{"num_hidden_layers": 14, "hidden_act": "gelu", "qk_norm": false, "attn_scale": 0.125, "tie_word_embeddings": true, "beta1": 0.95, "decay_shape": "pow", "max_seq_len": 512}
Each number is 500 + 50 x the weight over its row's rms, rounded and kept within 0 to 999. Layers, rows and columns count from 0. Numbers have three digits each. The size before them is the row's rms in percent of the matrix's.

# layer 5 MLP down (transposed), 2880x576, rms 0.0467, rows 735-830, columns 360-431
099:498472411524450417473520564484556454447452528493408498521414561545617560392517454499565433501494493543552522572503564473485378427483513505442462466541405495526568515476465559530428485502510528441557424527471529500518
096:436527462451476445464470498424483527517476517393510524541495507497567462574405580491452531553549549544518526505520496448509446478523527582516494506559435466529547450539504484488453485517433486460550535487499579475542
109:501530519488486554080443495531542431486457463549536545523556472519499476526566498534507508544508507478458470495499445559507490530490530421513439512493522478522572510439508553435487471520595473490486502471482492519475
093:506466493492597442547571581448550625447469534464543500518489456542523489539440501457509570608539486609525538513540488496600486386524469479551585429472451475505470496475446578469503525522438532513398578533481555584379
101:546525407443601486403563539522528534516488445503474446548485476466460461456464547445472495484427574603514514632501465500465540496554544456514561437517377484482492533516621517473552458487470458506378473474362518455500
093:501450467489474480517552477511448476491457476514575475509482465464530497491436486483492437567544545475464606540534536513478481526541493491469466468536455532481402513471486539442516575455508515609547522501475441485541
100:509514542405414492624478555580495456534465494466512420415492488503474458545478472484444582505461486528518632489550595444518537488500452472544413453447451482545536558480521517518551503456430446473464487532598444479479
090:497518492569533461761508514458456400478488506509580439532493522480481562542512557494437478357479539603456512477469418457543552515471408437505544502439448495517499606477477509496577586567578435432442532537522553467548
106:459491465439528511556579454488554478452505536500482548568511547458528414414558438519487475535489566484476572450494557454469561613541524563532418444396510492487458588524508468544473491570471547460482467562475389409567
101:479489554460543461459558408507518503556433478454437573487508573484544506464470433493528555562576363522504587536523485497490459550490559499460532477413515548429505448584581542535472522432580484480528514514405504496470
101:374483591517540536589560401513442550550486566403469394447476479526417560465436461443552493418455551430493482358408512482493569492496568435512497382447479505535457524449485612418495519451549590459528547448476446530474
085:462383563443492489652520647511430514495471571456556505561386439542545559516475491458480541511474568540602542498539380499540504532513394472444451527511587500618504497462499590426481512520557504455463606523411542450513
105:544469510462556474588526513506452432488538538461545446410538515477487542506521519422588383442499435524523594480567651554531426505466449464498513513495513459509508546427481453451496475451482582482479596416490566495450
101:515544457494542559497465481437491411514553441517414411470495502507469505543466410455522462500499431455515497437458528405425442532435506499541576548418535522459514633472500461563434536488497511469503465578427469596579
097:549484542389442377395469432499537553418421503484521520492519546470494424504584588545504525427548549476399634572558473495453456460524455474488437449422512421452518461470516554535473554514533373410492474481542460571400
097:518487474420495502456620523540463518472549503487480429477371571548510462488604432468538429474464559601471453468523483488392425428512487571402423494450489539477583542470450510526501483482508594642647510562618479524484
109:515475511519513564522557504527426508454485571570489513539450494546322547460361517464483509555451417448369492470462573610453453500435526470460480534539531538514519566420520435417624476465535525506542564572480486443520
104:507521385469495538456518430464431545431514507482504469563399549517479488513471447546403470557516619478521529554597545465439487547415465577443582522498528408463542582468464499464423432495419570536465514502501479495544
096:440476473520465509572545463501513593410499453507420543470498516562501469540566365419599525554593424455493506457478376476486557536477478529522477431461549491440523452441489523623498519595452597541508447540522485495503
089:508452436540498505758556470497467542519451573546464469486383439551579506382432457406442482503491540417590486496506509521475483497427520526507591568493503495511507553522556499479455486513477379533509542530471534607537
096:446459453520473566489464557515446560473538575492475471414540524506548520440499508479507361522596447428592540553497510477522534547526491424519566417488440522578511541480474580540455527504582461496558550469463546470561
091:494544460579472511518337488495524486465514496475518529534568651491369452503450555508593491538597497493461438600469442493520554485523493510488452443459532471547504484494411525550453498501468533554529544572467528499500
092:527478461428476452404512507539572440575469425592467549563509469519519519504503486473533413489459641520555491540572544517511574517417464445414504462493509489498529536582488502583523387521499469561491575503481470446581
101:497499487513496524585542525527504435409437565567495543621519556548509467387474492522585498516533552592452517526551517543491428516609377519499489518453450417518476507479509463519462480448420538495516473466590450498490
103:551479474465502461514514447517518470573472525477529518542531513493450475460544516545447572530522470529503585636521565527507505472515479447404471514483550590489562491500437495504456434563588471469545470527476521572521
108:498466656456542513533550512493453517520435462455520498495509519491512497473415479430494545434548560523508443492526516500558552570464563526503638574513506463394470420490466574550519534493455480533525468568524488513485
121:527601499493497477424590563497483542481516439530469544499577474459542481482406514515467527475569427443442449490458584525502381491578538584488525541439460512458559521468430570474472442543484538593549464462463533446526
091:500477593564503512654446491514448542459549495429511534537518493545431467482630519479548497455513475543527483500476476511574452566437482521383420472555495526496426541432538542505456421486462448459478494436602526510478
083:420546449440492479584526584543546446410425531450525486432636576538547487462431547600408550447488472478516554493485430505567519491425608487486512615506551462466571501533535553520521546551549428588481566500498438455503
095:535505546465539503545500455479458517424501498573534480457539459539431496455459571606512423546524497534531508380470404551517497529528486537513507515561580577496469539589555433513499439527450548527517560549566424591468
099:482497526479484537555497556536487519460418429480508472517480496511486502588459494445561408515515511470489462516527509527598496471490460517496460476467499476470472513484521518423534530416559539526560556405560487444454
092:496496393493482525679515519435502492440531454484523477569418475484541509489537493498451460435568401498568498453458534454497492556464493517575347578451466602493496481537587524488428453501578563454521462505522531360513
112:551571387472511546434466598605509519477485482423472557564544520474487468484561565466497427547543422443458465486512527540603468590497439537461533446450530592526575466580586578546536523464611438482460515442526525530556
090:459480524531482561496528554439581480476505554496366466485496428446534468454459526531473548513559549493531569415518462473507498536540464539468578437555617521465488570597486505546484459526456504518559521499560538464509
099:414493476493502565503455466524525578571529542489539544490435512586516475512558432437434391527551505580421434617390489398488475390472519483432551487540468417334540455503511521524525501496505566546459446438523490501485
095:464383524500480522594512511429473559529482560464552437480490483544475501454582480455540508477541509497470481495509497508478481610568492544544553485509440486552457538572543552514477530469496513465453429468497490446562
100:487580426470464591643538540416567505512575447498525447537542464536551492491517562579488519491486424567519511519545574481498504614476469429412426503527439564437525538534494488568546527490512510453518534501412508481563
097:516529521497563459449429515507471596518541487482479541518483497396531428527471506539588522479526499552534495520468594518588427549480535525542532454465596566413490556471457440644441428516441562547463477530457439561527
092:542588429446491496470564535459538441578549554443512348453473505520563524515573487579468535494453560492481477500468586497515552587515495513445468450416531478510529492516475465504385503512544431533514519523431482528490
092:442493511518533473596592565439518489513530518472475499537490397477421484477561539462519487600477380453555540400427488534463440529462429507444436522474569533562588478517510452452504452477510551522493495532480524583500
101:514544361421512542615557512509525543496526497590512362474523417548551518460474570474439469524557485606498554463414460459474494421566425506507443516498514545447599529442506500475444427539443592642549510530517522549507
095:522608586439460487498542441553525468588490609539518600501548442507547559477507489559441488459574506531565513494503414501465579464520415572580542508452491548504605537493345538550403574446494474562498518544471440481551
110:462519462517462407678480501484543501401578579465504432502531380504527457497433498437469508465524441504516524466466494519558437577497485486449442494447544497419481540556498480525511514534488521448562574463572456484404
102:543493509430532500560531489446511436520529453531557579509502473432489488418511342492570444472458486492430532503482504523508581481413554449526499527524540517495416469417475409492470419507391562505500546536520609485402
096:512552460498545562340479570494565524515462513508504382440487517551496436496525439483522477553486505516500513502483521487549511438432491495346510515502543471517484503553438421447480475449671430462450534544379446476440
099:522467457514512471540530492489479371491550481465568471541488481568534425484488549518572440508508452484489509447457427483433510502474441479529600490516445499491445485429457474519503533518464329593458471526508502531530
108:546546440570557535346539428558534436474510489491517441375560523537485519537520521419598497515459360460449483595628503556534571498537561550499519484452508554432505418505538518499428567485515522499462535492474507486496
101:511511482503495510559570428502437476487455525530369471479518435444479494509508465468367513456471520513530355534602511432438484520598551473470548564484432581441555562512555558484504455488537551548378498496573555482559
109:464429458467442484613401517534493582444644482490486499484436538463649509387574476486508471510439465493469475497481499510505465444500432513516516521503494503612529486526490463472436490474544483567478513613502444454483
093:480498560478482575561490483462481489514512459441490507533422510486463498515457498485455528517490531484554501418512544536568489444379501436513489525476541498527509447475487467437479491485587633541513538500456489527492
100:576501521497613484459556547617585425479522513482343601576531491600499458528554526464518527546560576463483414479526502544585464582548514524475471594620454508495525483524483522487487465574439449499547454501428512453490
092:491514477467533490305539457563582411554503452462421524500469458489414500456545543514417471432495536566473460456530505487585526555412498499551490548437468544469503508447507515444471481366618414488517529520533387473417
087:564410483445501521545460538558573508392456476564454498510501540491562500407375567501437451543506506458412407552539561467467478421471639479427432393466499516562551479414512438511536515411445500593530536546455555513544
117:528479468535532460522471486512624489585469513532581445557446548354490471468541522488490558491536523510417485524511428465558444622487453533553446558472434496537485521553501515555493522495510535496507493496479553566514
099:472401487456484564563365563479430420462588499487468542533520504499488506446514495480540464476468539467455562444496454482500498561555529484529624473548447452447459527545535472403486475594539517435493476563498508459460
104:549477454512521464536537490494516570531526466484499480545418604367491424479455509418417439503538544570459476490546395530514498491573445533479590441515585479521498528487470491543469628470446423488454491520539515506514
095:477484437451528470462491502442505519552565548558501548573564521532423456489457524475505575553549442512495493475532524477526523501543550557513483492491439413497627491544491535451528521464456503535510518625524617518449
111:468479603526465545452537536483521456491410494430622500566461563435533531458460510507454486478498520501505433488506456433520557541526552507440473598450486471526521533508504506511503461477567503512513464468470545461495
088:524470437527492538552529495584532478498541502500525475453404464497537459485531552441472505511575549531545535576455510520417508500537432549463442575501449492490554522538363476514488490404413630579575532470389457545414
096:426479632441477495557489443589528476547483523458539633508461537441547448506590511520517557521501444590470507493511424453504536467559543562441564453596619471488528486562528480527514549512498527435550588513546493554456
091:521518462458491509537462532460467559477505498453548522496467464481491430536560566510507447492548434499510608490538562395454521537553497501583508554430471413523480503549497542482585501581443525589508502458514512530554
100:595467457509657537453396515490443570467475466522542491496573549503391539562550472443427521500413569528450471468445542484490536491508490601461480446465398526546486522528453461543491526478485466510489545612464575500517
092:563567477405498557469508446470487415594557535432549476557413509418446514550473544487532498498516534494453579485463555462544489510423492544545504513477525470437487532456419511578514446505473523509474490500541680491521
097:486457468538592501541493442432481509606551466578556533514463587567553472488519369531479501480596572512460641555492495499582435592402498457484422603520478506554453514598518518374544442569564501485521446549492448432493
092:550499539464483488640497577476537484606529521501581540449575484533373411477467457561637562577543462563531502445519384521551429460525496506507577489505497497495522503445534453461583474513508484474385503546456481476493
103:570547508539506535409416484558476529496493526505552439414420536491458521477509492595514490547528431438518483577438522410498523482525457505541521476469526485428521545516505552466471497455535495520548518517585605509502
093:498512426491471472672518522434538500451502511450569528459438446495488544410488593410533450490451522490531561436450526480606508441487407412515539449458544446519470483404532491515473453475404595469551498533519542448489
099:511480514517550442449497494596436515556565437529478457501556571467487572588508410485482467507543450481522437560508570458487532440500454541526556499480460560445533452507451477592509527397553538549560573537482428584530
092:475475512485521475586520551498503547610570535518488485454568425500428543473487572543614563538420470447559467502446551535557522458438448510504523528406551494482505476521512503526430564496535514490409475540410477380569
110:502438558549504473408585542561497508508470566498522545495438443495404469586548523473492544517523458510392507522535447464519432543516529530424520544477458482524520480515575548568539527573507459370499443507529556550543
091:444407419521550374478538555555602483510549374509439507435498493505584421604498445525564548566547531505525588510502421512476438448548531512512525438518535527457462474510439563575405485625506529581537474490473519493488
102:411422535516506415468578466446562402527496493513532525502474543534468497489507500445423507498494488510481530526446484456356517549467473479517427529518526553565505502542499595530468507574540553505446453532456531424524
116:520486528636490516495499440421534530567526501497500420455470586508446529510506564503522460557563550454525493486489450511562557453508509460508508488453468530551509422533494519500469586380533504483475529458618525483510
114:548502525542356587357521493444389523548450484501524501510474536553506473498460364411620499524503548529452469468490501448462431452502544541462496526465497572506471572483470514445501511514442434507545463497532576515497
099:440459465520508455450550434481436535456470545472514545528461470549493568510539505545444613503535409529565466490582523464518537530531495538575404583568491476526445353507304519490492546529543447472566547602552542521459
091:418426550522498490601468453487447537485524604577433426463521580471500549461611568475529477516461488529464513469524462420456560457473497454495471450462582414543491526477496446459481534472481512544625512566555485422487
104:447445506411515497560535468471452489538388438552501565519421463487482414440514501492471605602537427471511441476478481544528509582504599509510486546459478515480532450572518406537496593545512556529492492468398483558505
121:474459577479497477503560543506431458436467516453433590438508458516570582558624557465511527414495470504404426571505498442591421457595465448438547419465545501538477518543508534566530474428480482503555467476446465520444
105:490568420477584526539547524493498473606533470426570446569556581525495523525449562492564410464533531525441413514489592449529484481498445489491425567566591501559546506412510384520455506543542500437596511427437454544473
094:475398470497524506587541502475373469517492508527518577460562398545432521591487530497517368368486539565510571519546528460361542530520504474445515497385556483491450521499534501415455515499450531402444540534444489564471
101:570518446512523514429444542426571479438459562526534478498434552356564501340522513545503450492418462583530504590549465460432506540468481499498496494508468542509493514465624562545550463482481501480522498485467443542586
117:429525571495540441470554559545429482469508487513488513380562546513456490477479572486569588552497482430550487527544541530509510480356635466495553552520510538546526498397599418510523493519410511526474562473436597504479
093:524476450549578519483463527620531471480575540526470561485473546427484502521425400507488541531418496525556550517443533605387432485417439495614456554616502498413547449499506522502533478577438451448482527667487551418552
097:580486452578478467486495508543420494453466477490513519487516515527436571517556439547536476510541529475560556532526585514533500566475483523543557590508500478460440547477598491491535476482543567478468522591505530494517
113:515473515464494491378472575518437405573503483601563426397565389519528541534516468515451581436539487493559542499504489550463584475442489404528487511503487563499373550438562445446496475422501473578519444555542472550458
097:453552571414514535574504471479442505539521472406522462435497570524383494511450497484514477580544545489379495488459414508481666535535433448480505445556444546505521543436509493549574549466488448538442417420559415529540
102:493483421452535496505402567460451453477503555445438526495467474468557511512469550469539479446542502484459585513467538534484453524557444445554513493497438426558500596542505495562515530470526507535581519601519476540506
100:450511426485476538438528549523481461501524505482415591500482489565554501531491531458497526597560469522446482549541455467514537501547566596424575417500518496559590552586544508543495577530531473437507459564453510499578
102:575519432449512478446395480509420482420450516413529552481458558521589463488452464448515498494480451484549568506473462477540473514545501464571501449494512438489484538565524485520540510516559513514538425538558369447527
092:505518530461491455447474497477502489528521492504556477617573523437494480469515544583567524423537437587533564541537513554459490568474648478429469410459519520464555484429482504535490470543472435446513634461497531571497
096:410596541523519509484498570500422561459498552529476501528572539500527540533450468493470478543555489418542550431534393526469498567482530480515450458434564538545546422433544429497538527465442486405574510494492432558399
098:566539444532465426488526545507511510471595536427509512448544477514552412528533485471518472570478525508510473538447491422522429528531542549414455489514534540515605489492458505499526503556512423555637490498488355482433
100:478483474566494494317559467425490525501554527508497441463446535514526484409466500438459508425559434506585546475517548547499597442627550428521468518577506456515573498528410555432426536457598520445400485491530508467482
093:519516422541599529474414476428517445526511445515561461466503507546511529532579560557473448574568441503500568552533560542576456552513538531470534548470452544535465499501562503576480518528478505509533514477456505520474
101:498502574543548494408480491516502483478501508502617435484512500527497525488462539390510397396490419543500494533592605509557491480476514615528448579507488444374513529508565483543492465431521551432439527538556525544503
109:539653557560424527450584555464445545505458418524550482540534503544420482517555474545434546471553542423545516479482532445428477486516588498489503575448499516542462500518448491418508498525534424528434534508533542611511
# layer 5 MLP up, 2880x576, rms 0.0502, rows 736-831, columns 360-431
100:607436467499540512508552405523490424560529503565459495482606553488561552444546536476457535537508540482520495482520518456437462530532424497499576495456489559548546575501522446541447448519543403528492478523616532561503
096:412467460582491417528567430584513465480496513474542484459491582576451533478448514448514484517468513439452479509534504513446487482536520504444499516458487430450428490499602585514525553477442471467463559613487512441554
099:511575452473438486473564397426527441502583540518452457497574560601413547465503552508489450548451521391462509514393435487452456555574463383520490535443474487451532499507498421629540479496513459441579371476555491480511
097:440483516568464511485532399429541487510534549528472448442467522638475521609536457509512431501435577439479470464401575517458525413544483428658487489448531467362435483605459517488470527499598478476435530512475579564565
093:377453487549523551533445552479498512490535494582508547464485600535417552541546602459524611495504464504460483480422559524520518436487476471499498543471525530496607530532572403521556547497525494438464481529553495517529
103:512436382471529586503435520542536508473588512539514465497457456425361457501481583541522478473582518518538534539535501454385525477486479461534529494502557529476549544544496621535456542670576555510521530600516472462558
095:525425480519506581448540399502549551442552518514492458575566457427520481566477530509525484500469479438499509498445583504515547507508499537525494484528539490641506528499470439559528529574519515572525564471443525544439
102:487509476539408545432484467547583438469571614509491479467457503571566452516541475568467590503495559523481462484480518446520485390487527479461569522552565565540483561584440579624475542531647465482540467519525533547529
095:521519533533558570503507568516498478423552454481472556481473585454461502480503476543530580469455553547536502411562552509543603488491540511486484474523477503572523567477447459502466443480514527419519489497594526545414
104:561490485538525499451424565481552488473513455456422565446580388487448517421513595469488523589541464519546497558354407431454549502520440552551523517494496506465614492526515545510401518501530556629522454441484484596464
093:492576488521444429488566477430484432528490513474482499574545549511459401493503594509553476507457412508456528556489518522471438582515576497546606456393433487487483479508445487628467445450528428579457349443502471488464
106:502466476572499552441487398458451568501425451442592478544556475517438455489540499526440504522413472437462441541494560369429477562451515441496482527608433416422506446483555492502488536537502475519524436548533586509584
105:507455598419525509507468506521500559538486521459478530513422481554510381454534531503538573493555590454426607518517474520510516578539502459609491507475549550527483510567535526475432499537526538480456436503579463565513
099:434571486512556605505488462458474473439451543473473535462556440486370457574501493559483553477477466440453440482431526438492420515571467521475581481440436497495472528495441554527549509567490522498522557456479455572577
101:591492504563425489456514558500512491475417474576457488477585427462591499517479565465489525425444523497454492507553456495502523542539584527607472510478481585556507423568580556536387463518513418501464396541480585590538
098:498442481527443485504479512437496515464532455432540500527494549539503446426488536472552569464494593474425529571504514474551522485579439494475543467487488503507456535533536481530619495516525496465395385519491534531489
098:536486562638548558470462529608556440496569510516500405538535489587461485462485495518574502492473504444498354432491507469544561435513530494521471519529479541525598471496522489579605518481533442517415473536471467511503
102:512494539529442456501546539524527557521523572493466402502502592394498509551482496487527610430444493565534472489572500566418466420510442451510465445494474522518464595498509482568594451528467422484580500433479512542512
097:436488453438464484473405464482500430522536462540530484465548577481463527481489482511467492487451481572436550491510457568490467495533506503480535410525529474528516355524432478534562546579521621477454535515574510480400
102:545529547438403497476479440562522532532446566491407530475484509538519485513527475492530478403565524469442507561450575374561524477400516509537535526490473457503467471528471491476516482441476504417591414517599487525540
093:437520485482544495494635492464552570445364544539527432491522395483601441451460561509436561399521455502574545470578478508484477508505518456567493498527538617520484596490527445491557464511525500458459459406460462503474
089:516512521594506573487440473391509546413523662353464484437482518537495533500548524559570515531470442473481532521465561486530435530570579529580577493503420500470509506447405465427454475484472578432496435497513537584447
100:508432516468464503481539487443549607542524526488494505520543553454495508492487501431483469424524480520529569398460583455565530502433475409477522539455562471447607537569485521526529474512582557526537492537518497485567
099:468473510515502572447460553561521576473543490537408429471486518491488509534455481413515551519476565492565485446473466532459510452552575493605609491453349480442496600584468443513487543458527482536429503431482472454554
104:585459452418436496492496515506526447461576453582526490496607532478560490516446445454404587524480516471479491446504496557377517508563573381509498411453531521442503497545494507517426529493505480592490501577584536503514
106:528581461446409477463489448566496533505474626464532515564413466623484508401428576511573508508455485481508529425602470365528454426514503502588538484401447467529554529689497457485487525520502476528526546492464548490551
097:491500433527514490482484471535501444481446501518512542531447529505526571469342544512393512410461506478422456491506527425459530422513482511554462551449502434376651448497512534476542586478502463563504573512564535568636
091:586477480526500489513507515440558653497537508498457502475441520466509478546516464466548488435450480486516486517412537530393453417654431509474534468520485491476500553491509344505465515516507557446559507509516534437584
100:551457465575505483448530559560546550493504539556457452532473491483492523543514517500481570467482488534517514522426508539520552534546511421507491498549405461485584529540618543538514464595565512541530578481516491435512
103:498508463562451491506499476471434531513500540506509476494551477508488514427502654493455547465487507511494532477531566508433606549608432468531566491506433568491434545512474526497511494593463511457500425480493510483483
101:471475525509497511449396475498457554534429573585524494563553550556484496484451542544490479516549476436500452487533468528402401423555480513580547517545375499391470530450515478473510401435522527482436476544496476553474
104:525488444489433496488485487459525574529549444457478450491570501499481490495536513444475451463486456517497491516521471554436505589584545529550484551492464522418551468514544539629587548511497462467573504473543514483522
096:522509550605436486477457420538523501560550436494564490502497658533463437544472540428558476494441480499534540554619550485405505451553491543481489429422441532502486457518552520503562523503590499594431550487511491553562
098:476409486555477504469471589578503469529423554533419456473483499525454477528468590570485539541482438444539544492564464459358509478518474504539454496429552552514496428562482476479459529518602457468401457549562534453524
097:508571514555479481484522569595541505431437569542473468478506519528652503482426565564493523457510462579490516485384501465486528466455499521531471484478504460477526492529498454574431511572498450501362499527571486600543
103:551400489570565465488493529509491411506442570506445544483590449543457557565541497410465496514467545412497404559411468416479532496568477455610460500508441567488475429557478603454458495464564501484440542515573489524516
099:539564513556483475468562534437618419535463510482514501666491500474461519489499481394439558412485503464494427461514503502464577544531562540543530545487441505505482490481578569466443516588546566580464505547606510493500
095:521478543609553504493515494566522518456451436514509495488524575470461452522504604419547547473484417534447461564483426477476503427522532571514494487468475554475527462503508482560602468507522522575480427392536577584517
097:540550534496515441455462531505508417475534503461534458516429582586519451494512460495564471433519516505459483507514499326511547469555487486584604430426478459409488555528506568564514486584494476515380488387608443485438
102:571451522482455514446448405479420542416433546495449532527476495480509470550465415526508475536523495518474411495592519469538514463576526528512512540451438639600477510472509569518522488547536511513466528517559502439511
100:428495455504555510523445518461423580425485511553556541538499437487507496549449588477553493458458547575450529508516518431495487539488595509519456516476529447510447514488487421485566458531503539529564435456527435552516
107:556502520506332483443515552447534573571585454510392532556437426459433493475516473517455449527473465445479481479513592492536477538499494456389474532547453529493464475546494506521536470561445486475432502444429561449463
106:477539651521481551475557523512556605487549480531483429417555480650384457465459566488523547562506492422558520458557552435497475521471498497540524483611454518509557442510479498520544473569538522572442454479553520522535
096:566479561587508495505552432534468461512518465487547495417470480456487506514526567458499547487537497511405439559460554477566503467539485494522506466421468370435537528468526558560542432505554595507448525536592510551575
099:524476572462538452462568512505424547410381489480518475491460522535623528491446517444527525421471488522445451472510554514509501536469495417487519598449585556495536522446534547458523507479550555583425439499571520525542
101:508482539455481449467431515448585603532493527527569434463624483459529511541549509543596551487419461515499478466481497413509561467441391494490540495561496466468551493471473414579563525537479468498542413545535529514467
102:569555530502523560464448483552570583489547516501597490480522406594467500507511486494553470399487430465485510450457498472458503475483508498540517375468499456592521557496425398446474545574514442445529510475500540494555
107:540477545508428472452527487504571509512547492495441544610463487483451437570535564465467515522485523540404456466555531383579446512555501469545392538472473427404637389473453438399528513457510515431469567473570566586604
098:526463529525475500498530559500508548436526510527478436534517461611439490511475519496523517484521496536449497506423527441513473558581520485494526521463364491506408512511422539491525433548566437583553470588502484515410
104:564471469676512461466527454386595526504503449423570412556494542488454439521534525497527553506555548497454477507452527543455523429427436506488501447617507535545548537506495477493481499513496521537445468545491509483512
090:482339458517539450488478426434457531407496539527531567478501624658557507490446521480558522464542502460427533529506523449531521439569431423473531468500504529515483537503509493425592528543408492487495440480519600547605
093:508512610505455491479500503512483472529531477536484481555551448523468503544531463538531502398442533490487457499510456550513545461579473475556579478496500599464455499580375598524474480539540533460591485464526520527490
111:594535529497491517465470498446598528489490551470538501545451525601536496478485444426451542539548509486475519534470528442581666339457449461438543381560563512474458406495504436604528454541435502478436429536592555453522
104:585441466540471524462506508496508562503546558424397491424567446584466479514492584471513505556492538488515444596512585437410512461566550541539496520399491590376530479528489505517486463473541526554495442496452524554457
106:605579474572458523475482469434549515442558504460541552500546457505462517486433527602397556484474397429523485590521551519395513437475573524453548405447443519525496572524445429498535511552502555442466482488461544548497
093:542458441568506473491533425602537478470522571500531418505417516551478520612479513582509535437444519547523594488451491505439516466507363485548528587550562565488454459380502398538537498557490467503470507561476494567540
107:482466470588448485463482471499462606549516503545351412496456388533442490505455511449532560448451522503562519489549495438468499342559522428477540434496497465449485580523568591573519474491557427529506458565502446543556
093:429482500573456472514418458461505531557486518507449469512499541503392550492505487447505569497426491571473476482465484547518456442554519472518589430495570535432505449521562547497530566492576354507480436466608518515524
099:595485460453487513432584438440532472510505482552478471576520386541471494480409534523426511374547533444469437508487634502580542461550495513533538552407356578511508590433403599472480494585547532495431417484509424478478
095:472466454481516451507497497474503454506434457472497560553474563479485471490527461471459497448521546571497494552473455586512551463468437488449541461594569438504555491495451473555510435504578491508425433548385484518504
095:452470551480436519510433426501539477467500452544488456523496559512512491487472507473469469491496521547498549523391548544455500555501508439537539461550557416440570542584528576483469524528534528426457503499589421547531
094:448492589573477503517521493500527611468446581558457491499572434569498497471461507487462527517485533499474465470430506476538393404489544441558484478576526566556516401522557498406528470542536461579556516506563472509566
100:499502417478396520482503476526488513375473615456528473510523481468453480504450543505473517544469512543491429466422522436543474444546512472567503398441477543445548445479485490510508455438428484501496530468490493613490
099:456553509512505546491532454517476540493452517488454474493545474500498415517537558567428454455460513483409553461482550526491462478583435468472506560485558465497532516487523510551534487451512558464523480558585555557503
103:496434444467495399474527536540465477516476481445488515519508485531565531562533460453513499534521520481490529559632528470541541492556521494497556444463530545481503522584432468487471633497538547572418491542573421443468
102:470536478522537494463439478507566488459494481475460573476525552473494542565344427468484488546399452501477458522486487561450498560525556522531459513519433560424526571502451516537517513432551473478540487439561497463486
101:479444495515482487452485473423541509483565543594521461628502509575445532515439485456434534437444513493502538487565497540614469512496468540572495488524465460426540505503493529417485602541598568525480547459582565446552
096:442482568538539540455439537413455436403544401402638457521409534538517526423575481464594431507461497554563537465460555421465545577552487499578514469478420395519461516452449486531499524495460463534535441487449577591473
102:554525534495492409462582413462578472495554441438619477558535428547530476583499559489479487512549558584409534421522536433512489536512571537494493558525481478503461469549509496521525478489494544444495477411395592520475
089:516495533565456574520442495456493481599439617542551448576447460617497529401526541463529527519497490470532432486545621564459547524479474452552475559492509557562538544457435491451564564421461587409468483475499512520514
099:448493459481501459447536527450569499516557469480553476587513530453548449580568505547507517498625545528495500492551508508459469523531439531468530470505514497546456543599489494451470529505578511596473508473470517560602
109:435440557579545454501379532517463496476502509493514502463533441467450492477467452450487527455551516506487476458512519443482519597596486533560481432587521544509529441464574545464567477418501487463485491509464574438609
103:551517394523541534481429513535569529501484427514433589535523447599505558522439539461456470503440494492479521455434524506571439510533518539458505385563452520598558462618560550426443562527529510434359485496546501547625
105:529545528617501458455438558433505553415416514538510499510502503488520470512470566561511470470473510491432550529477485465409485494564514506496490409532544497507549494460474437516545492501419527465462450485441431555582
092:498537463478463435463552501532558457491487463501517545466457393425528421549514465505468469548498490499484418585522500530521517520465487501406638456432426531426552541516412555577524500434559476509474497502458498535519
101:549380584538414472453485610509575467443593502562594485500468533506486477533525447462501465471549564409496494430534513498436533444582560525494643470570464570541546473488499484534469538528543526487423520537556515469574
111:470546494488434499461448545467458510477510573553580512598478492563433485570496488471537614425570496498499491432396461475524507434504493442543568456407500519490541546561560471472476534533511480434541529533467578501627
102:494440536465464498497541573490573528421463423566489468498457473379552477542495540472522580507517455538436373605471539528500498421456534433499489478572377444466506562498450587550468510438634473510490472565575487533617
099:466473511510492523530437567585500437413549481568486462565589502538549504502486449372520483568489458454469506482500471435548569454532554468525472470616460443418547515499392506493539472559548591516519503528517521418511
100:383422488442351537469481438507446427503521495513596543519489555432479449531542572514410589496453489554511476444474534477536517555484535461530515549506529543523501540436520546433543453552486542568497408502506515616521
109:454438519543456573475522479579499449485540465498561498535524503473404506532491573428459542484463491557506514369470503525413441338532545538501586506591464565538508482577482477473540567463504553533417478491516562529511
095:533565468447509520473451431466404486476578588516479520471527486574533570508444616473480465495477486510503522469532455473508527478530489414439517511517486518537415561534431416447525525417541509396432464499533499633487
100:542424494467490566509520524461559502452475466483554396524576466530502435489515610500474504581502559403483489517497496486428546449563604500529460511500493561494500471515515477554506510453515436430501435473530484517533
106:458410422554485515494455467494525474484539525476541459539582495431487495524517503501505545523479495485408627496472450474401474400489515463499486512644484469483542545577531609503531427544530519539527419460529471504470
097:450611467550452505469504479565526473509464612606432490516507448556446435543481567497579506519569485466461414415466630433555385507502571514483513506495480565555451502531494455435459505458530512412545501525518551489570
103:519501553516447399469505445524562529495573498574497558499560607557415420604448475512585563491443505472503437575537491458477477541470590468523522449493532469462493415498507482474520534458554463523450462428520547481484
099:497464574566538472506444536464453540457370479495568559580530489429458447515427444416498467447453500562474458461493445498490457522504585523473453564546499577551575506551570516569491408536505481503508460498489490477447
102:471405580446434518461491515418513534563575513549512446498544511476480522430419551522522572452496482555544547486494537483378496436485471405557507442426447403490497504563467452492464550471616571576506484451507517448521
096:463452473504560551479419470508561553566432456536331531522509513603458612512504493452395510443480468561417483467458566513493545418491478486569526476577481534586447568602495499549474510422514456520553523491522521470497
098:541370498455531632470452552504515493492526428560546459509457462534462480477575529439457554460455538448495423514497597556492552523452532477479456451530436504418529504480457458498503500489514525488513513518468519482575
097:452361553559476606474524524411557478487489560454459425511549480479385595548514588513404551537549454575455524527422617471515468458459599582490524529438410525494439483553469449489604496495520485543487434364573570497532
098:534434508505509552500511429512444439478524467426486508452483396472473481513535497545526533508534602550444563443448471486472466500533489475559486404487447522499570352517503441583476513511492498453523423541508522544535
100:495389551633432546448517508471498516424496541448480536611498422487499554548418477459498511476442452540501461419470519477511517447423589541575493362505439415467483478487511562507542543433598558489494577510447452479534
098:474444421495415539402572451504466533518484456550522586531507479445491536415484515507471514561505474441517510440586522436528452478451380443482494500523376521545543500453479459500548457493571424390460430558407491474551
102:398571425511514488454518511486407481527568565455452429501534428524533533490484513545505560480487524489418578532562502451509464510514458504519513515598543474449544511456557507502455469652522525509430526557502574483552
103:510476506520441519451468535555456434463577417500521543514486503579394509484445647533515575474562481568446494475497499446434508562581445520538493483549515454491563456463525535476592478459443547518460517540506508595584